{
  "num_hidden_layers": 20,
  "rope_theta": 1070.0,
  "init_std_qkv": 0.0693,
  "init_std_o": 0.0693,
  "optimizer": "adamw",
  "decay_fraction": 0.946,
  "batch_tokens": [32768, 65536, 131072],
  "dataset": "wikipedia_en"
}
Each number is 128 + 32 x the weight over the matrix's rms, rounded and kept within 0 to 255. Layers, rows and columns count from 0. Numbers have three digits each.

# up: layer 12 MLP up, 256x64, rms 0.17, rows 130-176, columns 0-63
# down: layer 12 MLP down (transposed), 256x64, rms 0.154, rows 130-175, columns 0-63
up130:117112134163071142129189109061113151180093170130107094137106162120092112172108163168121144117103125140080146101148098080102117141198129121170113125107098200140180115103172209071153131103127075
down130:154165121098116157147154122150107132092047121104137132191152131185100079093136153113133094156126155132078122106141178140124067062117131122128109111133172101146162148120163161125104130090108172
up131:108043115087096069128146158107158160151089134199112123109162121163078051143136116090108143093111170098106084124132093080182135152120113168149112224136123191153199149151118117124134147127141120
down131:148077072145159117139134160160131070071064109091088154172181152138152144114070172105066157105098089110101192085062115085129187131137153098106067109123123162199083067135111094163115064129127080
up132:151108130095054068124126095129080122131132179138190105155096149154119105150147136059144156152134126145078111116109146133156110132111171088188160085092153091124150168120170160121164165136144162
down132:099093116112083088142141167132129121092119163135148161169099164109109071091188074142115166144110135117117191135158077163155125084085153083110130129145205092084140132126124100091096089105037136
up133:143139101166074129174181112136107136081116189141140106047120160088124110136141104155161092205096092146084176176192140133070146126146144130122124104098072127097179106060159089109110125130136115
down133:157117090153153125136205147122132172117105129127156141102085134074182098113101098121208131069147216085084115141104170085185156154169139113133140076138128148169044115158075124160145123103111117
up134:088129089119135102123141100075119074118128169160129165129176159092120115159123182157142150119123083145130075156110154142052133127156126166113100104104129114078131122130163117108107177062168083
down134:186107143082138175102125108139124143118162097075081124186078176164097079103116137155129141110110120146145135109117164137099091120160166078125081162136099103101104161112112130132123121156100172
up135:220139173167088070125120087086091072087122120111165135133137131138128105138150143057127109168073135118091130150182108127129116146124167137162110091116160140186092147106156100176098177056134122
down135:121180200062198090103161145160107144061133124132131082123057177199098200097147127155167168105098158059161164054105132145138134139131170145159110162068153133123104128137138081140128071111135123
up136:118151136133094130147179138075102168196113147130101121142105108122051110130133182142128114105107098123070110128200128073121142119194137130123116122102097188153140168138179185053120140080143126
down136:182114132088139106179141133088188124099095140134165105212087151121098116114149177141091099115133141146087125105122157133120129062082138123135084091128202126143179096130137135150092127116108127
up137:088089086106122095096076071116108068177076137133138110134122165098093122101122076196202053113106153167110090122165109161125106122149135177137089114135130125137102143133147098072099134132127129
down137:101117145119112048146131163087128079108135112147058166108188083130135118089154149069118133142143139143180091175072136149133127086154156113137118130093150138086068151106171156120103179160103109
up138:161122116094104122110131057145109136115169196154145117137117157114069096125109150117130117089130092162145097182128129131152086149139103123136131160197132136166176128123190137118182123087169076
down138:150149133139152226154099165147114133117077118096112113167136117119158100151088088150100077115104152164135055101092094133156127118163090160095129117164088136119137121128112115167132111132137182
up139:162182102101139093102146102125081158146134116124166106114137079156112120125124160114158122100128108137135105153129121131080143118159118138084123130136123142148140152146163118134127106158126141
down139:110123082129141089163135129166131135116143143102082109109081137123103079158131180108096173127105125100130159125108116110154080143149140109072118178143109161138121101124132133092107132096102156
up140:190127069135137048174142156094115121172069124095145095115145134171118094197125154110142075158065126111104151141101184180127155201133218184122145131161131159114091163097130152116138183211128118
down140:140076086080065093100022166149112123076175123108080124126093086120109068090191077135119150088093135074134158143116185156108110078078124101170164171180159073122108122102139079146100142037049130
up141:078103132151123096135134189131103067140086099125161110131115112131126047099178131183145086164131084179137139116127178181136071138131078128118085161139137112150096186104132106138106158108158130
down141:117148129130144129151167165131102099097102147138161154102188166145152140108148130064121151069101145158198133122090193114139103104080156130134120168108167091116110149111131200123139082157130088
up142:139120107184151116127142171123133149107114150155143106113120099143086140129113165138156134109118109179157110138174148112151126142129155123119146093130067150099177141139193193097095126109076133
down142:128147125101163077084136180140137147116140108111140170129162110140158117113106149119158150117132165107176171104085114130165163133141109100148120091137120145130105146159168171103127111175090099
up143:111119089110096110152149165134152078132061143126139127113114107173106080126147120127196134144127089077053076156163127125145176132115170146155127081109067121112115105092168142165102121141101142
down143:154127090159119143155121103064115141178097141173058137173167137079193171077143159088140113150136116156200132109145134105088089134140136138086116078153144159121124147135088140132112131142118156
up144:172119064210096105157144132141114118116150191115113172097164103129092139087140091175152073105119114153107125134123113122124144114138120153152137167177149163123156108098115136069140108115132158
down144:103125118102134136087164186099141114157166175089140117125081111114105173153109119102155099129175108120156146133130109127155106071170106098087110100109104082128093152102154096114100175147128149
up145:125117119132087131153157142155110085130117190128112141040191129061132086175137095116180029113144110150094131112185133095134112147184084125119191120110082092105145110095176206108130163133161082
down145:114153207146159143097153165125109046162159050115102151108135136127096150053220062118109116153068151129121134115144172158159135084161223159069190117158132173089108098150162167106112098134115122
up146:139073155172098085137099152092137101211167107115118167105128137117094099167148151168179097128107122139131127174101148146070186124222146145153098089091124129153157171101132115171130143175141084
down146:138153175163148162161092160127107124117113151115101157121161133147120132054100064145116137211117098150215186085145140126108165112105171021190145128134172158208126135146104063141158162154153147
up147:166137133102132115110191120102167144143164139154107090108116096053092122109154139091118142126128039142160101132110118151108074120181165135159167138164111135139145111074169166101115081104122072
down147:124112104110086135074166131175147145081194105111061121180115123113135097077125109120123098137123130088142141108079120165098139122197091122121118142083113137113102146155119137099149074157144111
up148:137118122129110105145135128132131121123133151143144107107134134110113120137148137129133117139120126134128121118137136128128124144150122124122124132132112135139146135115155133145126151116122144
down148:133112122137138128118130129127127138131143121119128125124120120123141132134116120127128134115129126133137127131119133129128139133117134113115139134124124124126119123138117138120129131124123121
up149:102096067108142108135159098097133115190144170140155099132166109103099110121116117111164123116099178151139059109142131153143096168124172172192143143105019182138164136148161163123154104163201099
down149:102123180119036152131155107131128099100112088118115127139145147114165199152125163111137097148061088113157124114159171106113107084166121128103148157158167103086130164202147145142081103121089133
up150:135159105120106119169161143129112112118124148146135137100143170120149123111113103102142113100108164171125119170115199166162086165147132090161090124149069129143111134137111137154134155105134098
down150:088119135148150218131090098106116139090094105116166091109091063138133113130120127164098129100093114118133133099115131105078111154114116155135142138109151143163119102138165142142140120118099126
up151:130120066086152111179172101053093117140102154117196147073175104097151099136108169147177088161103127108111128139135118103174094142141112203172121101121078156173167173128141078113062126147122133
down151:113150187144124076113151129060178078114111098151173155122138162083122157144097146149185172097123135153108077075157127097122123188087143125121087095182068198123147128123087088099144097120174126
up152:136129153157066105173136150122152170195088119155100095121175090102096106145157160093137040109123087130160102152154109075010108133141139164108131099178093154145104068074118157196085163070124183
down152:136161079125196091094132100140132165144100084117102147199104115099111103097140149103140116071185067123107098084126142125014151159135087081100105112183201150151071113090133140172128141152134081
up153:145126142145083079114089086078139119160167147120168150107123111116085101177173101179148100207136081169118102106213161161098133106143164165147041103092136124101120100059143122077148145116154177
down153:149115178116083123149148112097157123111114115078148128089145189083120111053157109162145099108125153135120118110130096060132134176117104150090178146116094134151058107200087074170149123105198159
up154:196132124142103128126153129103090159139040148162107133138179135075091134152151114115141109090115122136110051117080117099154127153130150160155136183165066194148167121088164139152148125157149100
down154:208121132171131099110075077186136148112093099149087155200180112164092155145080127174167102148114159131148096142122159117131153129134086089143095123150163088135096126147152112140191139150139182
up155:135078156157133097107165167156122093162147133122153140145125123131096070126109149089152141170128138146126139147165147097121118134201121192091115170127155144137134164057129107179139161107166111
down155:112182153108072123162120106130083071145144121137107094140132136162111134119109120166126137152132114134161137143059155147128148121141115142091162132097201158148154095150156149102184083131104124
up156:109115021113135101114140104129164139136141108141159122119146097111089096148109130148165136127119100142078075147175123157113113113108157138159078168136139113194147135115140135179094114165089131
down156:168141149129122017140131179083125144152138107159090139100079114137143129118190124089099178105119162087114098106089101122172063147144092107135101132109133166142117154110175110082157146119150112
up157:136066104151167068111181069083078135143124179129122070079166051109100062151144106087162160128070134115138115169221090137163122126129098181147144130154115141148168144159131092074013123195163160
down157:188120101121083237162118174125130111124174129117134115187137142130154100091109191130169060086105086158154114115132137094111160098161100121134143161103209031190111035120186125141095147094061108
up158:178125135174109085143131154139093154136103139216112141081133169061149107118120181106144131116117118147110129152149130144072060153183146163113143125117141170137159099118111127167115085169133101
down158:124123081110153169113098128156118129114134146119105097099100132196087141164158139135097181103146126085171121127080107075138136138102118175105126107112082122067080137174145102097117154124086101
up159:105088135115102084151138161169129057167061158144121130052094039074130103102083168105120086130139135141111136154145163172132158062149131162125119144162149145169116117141157142094099108140142156
down159:078153127090123128150059134122149138194141094120037144098141116132113175118074097160134121131127122148147105117160168124197100130192098162135135104136174085136143079134097127118146137184173111
up160:095104093145153112141152086147163134154153123131152122123119077088100115125125176144148138093137079115144081111128178137113139164128187146091147143099092143167125161088158149109137128087115127
down160:117135185081132085113116101089118139148122165116091148074146136125146161078118113139151179125113160080177128149136089119133142139113098151154130099170122116097126123095143122106142112166124097
up161:128113069086130135126138179114109168145115088224137170125148122063129069112182157081188046126037064112123123089161156131097143162147119136136112143104134083109150065081143169153094096105086134
down161:118076142187134093139162160130132120124123099141110162103108097140171141100181091131155116090201178054171072088111135071131103091041088140116099141160149110140160171105076156157112145094115121
up162:175130087147118133161113163073150123113143149110142101106138159130123098161098137155108114171138146172137151162125160181075110126124115156139072152120092150130145164093157116136076180196126167
down162:163109114135145206133127110140141112130067117077125137124140105130124092116077170097048120106112135143122132147123082140125094158085110120118153145120137140157125111114133114109088127101144135
up163:122073141177117127170115182151089082109127135143124083111119115041078063161128159115159156170089081156088151196183107119171058147116191127103147077110128129185157141139203151121160098106140155
down163:133045132111148131127123101165067153068120118147125100096122113116079141127140100148092167176118065104063154131184115169081114093092166118070136128098160100153121151138125156161211166095123146
up164:136092117196087121129152152135080130147172188197147097027146129065114128146106153103159090087110104111080104115168130111071073216136124120127116106090128070137128117073173121073143105091115135
down164:110201137152186114120151185088081147159084178151133087156118121145111163146067104154127142054158156069206072132074142106117157168091116070120095121128131136096077161201110080091152111103139150
up165:152098135140082103080143060123107151161069176117107082175120129136095088147128106150121113208081088167079176142225123147094136130140160111152129179137102143189149091139167126112088147105153117
down165:167119120134139044104125126153227059156115128132110174195094133095086152116134097094097143170163077125123125154138122152047151150119093142171133114206179108071138161076153081129099097146152153
up166:100080123155129119145092126171115148116128128148123087093147145164094085144131119189117088153094101135127174178160145132150123194176136097149129184108142155119157130106106112170114083111148169
down166:141126126104111132098162056177113126135151178137099112084144129106154158109109157063178173109144111130101106149132137075181162120169084137109100110087174147129123104136095124071115128058092119
up167:122094085091131081115157123158155144158158138185095098115133112132101089123212192113161114082112111099135120115144155131136120144142195085085158163125143205192147202134128160127166114095063131
down167:161145138179102106130123130133081127093134136136128117123157155118170166122079079109145165161073124116111116145091063143097073153108095113201089160133150068076091034127180124078081127158147128
up168:145154127107130079146114091090156097132116152118151136054117087115124106170195132131162076151116146132112126083146163202080111120170087114113126130179099154109176164139136100136041119176116164
down168:170182132111138107154178109156117191090193136099135092096100121102113141086136076116161144146106145155058121179144137068085187098094085102114105136130078159126149077140126096141139121114079142
up169:188160134138060076139130169118141066118138187128197180096105141102120094121156106165124124162121159169112124198118167108116077151132141212149188166086120128127179160158139158126137140106117080
down169:119130152069210151114155125150114173088076123137131191106137175187144159103159133104121169120082128151142128150071111211092141131130097125143209131142171145165038114175063164126163138149119106
up170:124079119100120083151102141075109143123097138143118065060124175096136142184139099147138119125050181183134116198073087217148154112156161151117083092160146165133078197103135167121136138169153131
down170:164148096153168113157075034189108136068114132161090204131104105120113071154101082130115135117151153168143081168116099134103128126182123085111132117091104134134100069154102164178064158103159175
up171:126088100073129134150101090146126109106155120139167111118132112077080120196186193094179164119104100149107103113177120128091121146165113198103112110158139171146116147159121144135088081114073109
down171:142144132114098163076113156127187117106100127126132137174147156183142129152122135183142086111171160097162194111104092105111165144138077080162141171170116105119077121079198133150141155152165120
up172:107106102149140106121145110145137114183132138137160160111109157086156124113140164104126168168080100109082077105143120117142142200106147086164096124115118120117149109087169192127102135099138141
down172:113154142100131145152116142148157153087130154092064176101148105182108136141152147148171114155118153119152119096154087124128083126167133170065113154100132148119110070124157115095154127120067105
up173:106135143095083124137155161154149145125115151186141111116139173083115136096116065141121110131132067148118147108113127126112114103120106119163055125085074110090141111077136138151147132130152106
down173:182094086127138210143114116119098136127131127132128125129148097153173130145138124112139155132096139122130100173140133136170106156105127134104144127177195147138156102115153103131111143107082148
up174:092126083059119083120116094097149118181064160147150152103178085118148107149137148121165093142115180156130136093183104121129061141160122189091103144143160115128147120138129164101047107143106172
down174:160115148125164179133148121175069140147158134143096171137136167139135118179135097132067117072092051170067098129116120133085109119107126051160108150118140180124092150214164176103143104073102104
up175:138136106204107131109176138094174152168167148097119111137182124101075100084168109143120078124123169097088135105137151132154146172133139172186133090168127150115122109115123140143130111125127117
down175:110128160095110176159059115100108121116113120149137125137091183168159129127133139070158131141170125130137119118102095141121139087189123129079116140090086141127144176148124131128149079116121126
up176:128116113143109107154135135120116124140120159149128116123132118129113128132143147132140107125107130137124120131134141130108121137149119144122119144127122127152124135116159126122119142122148133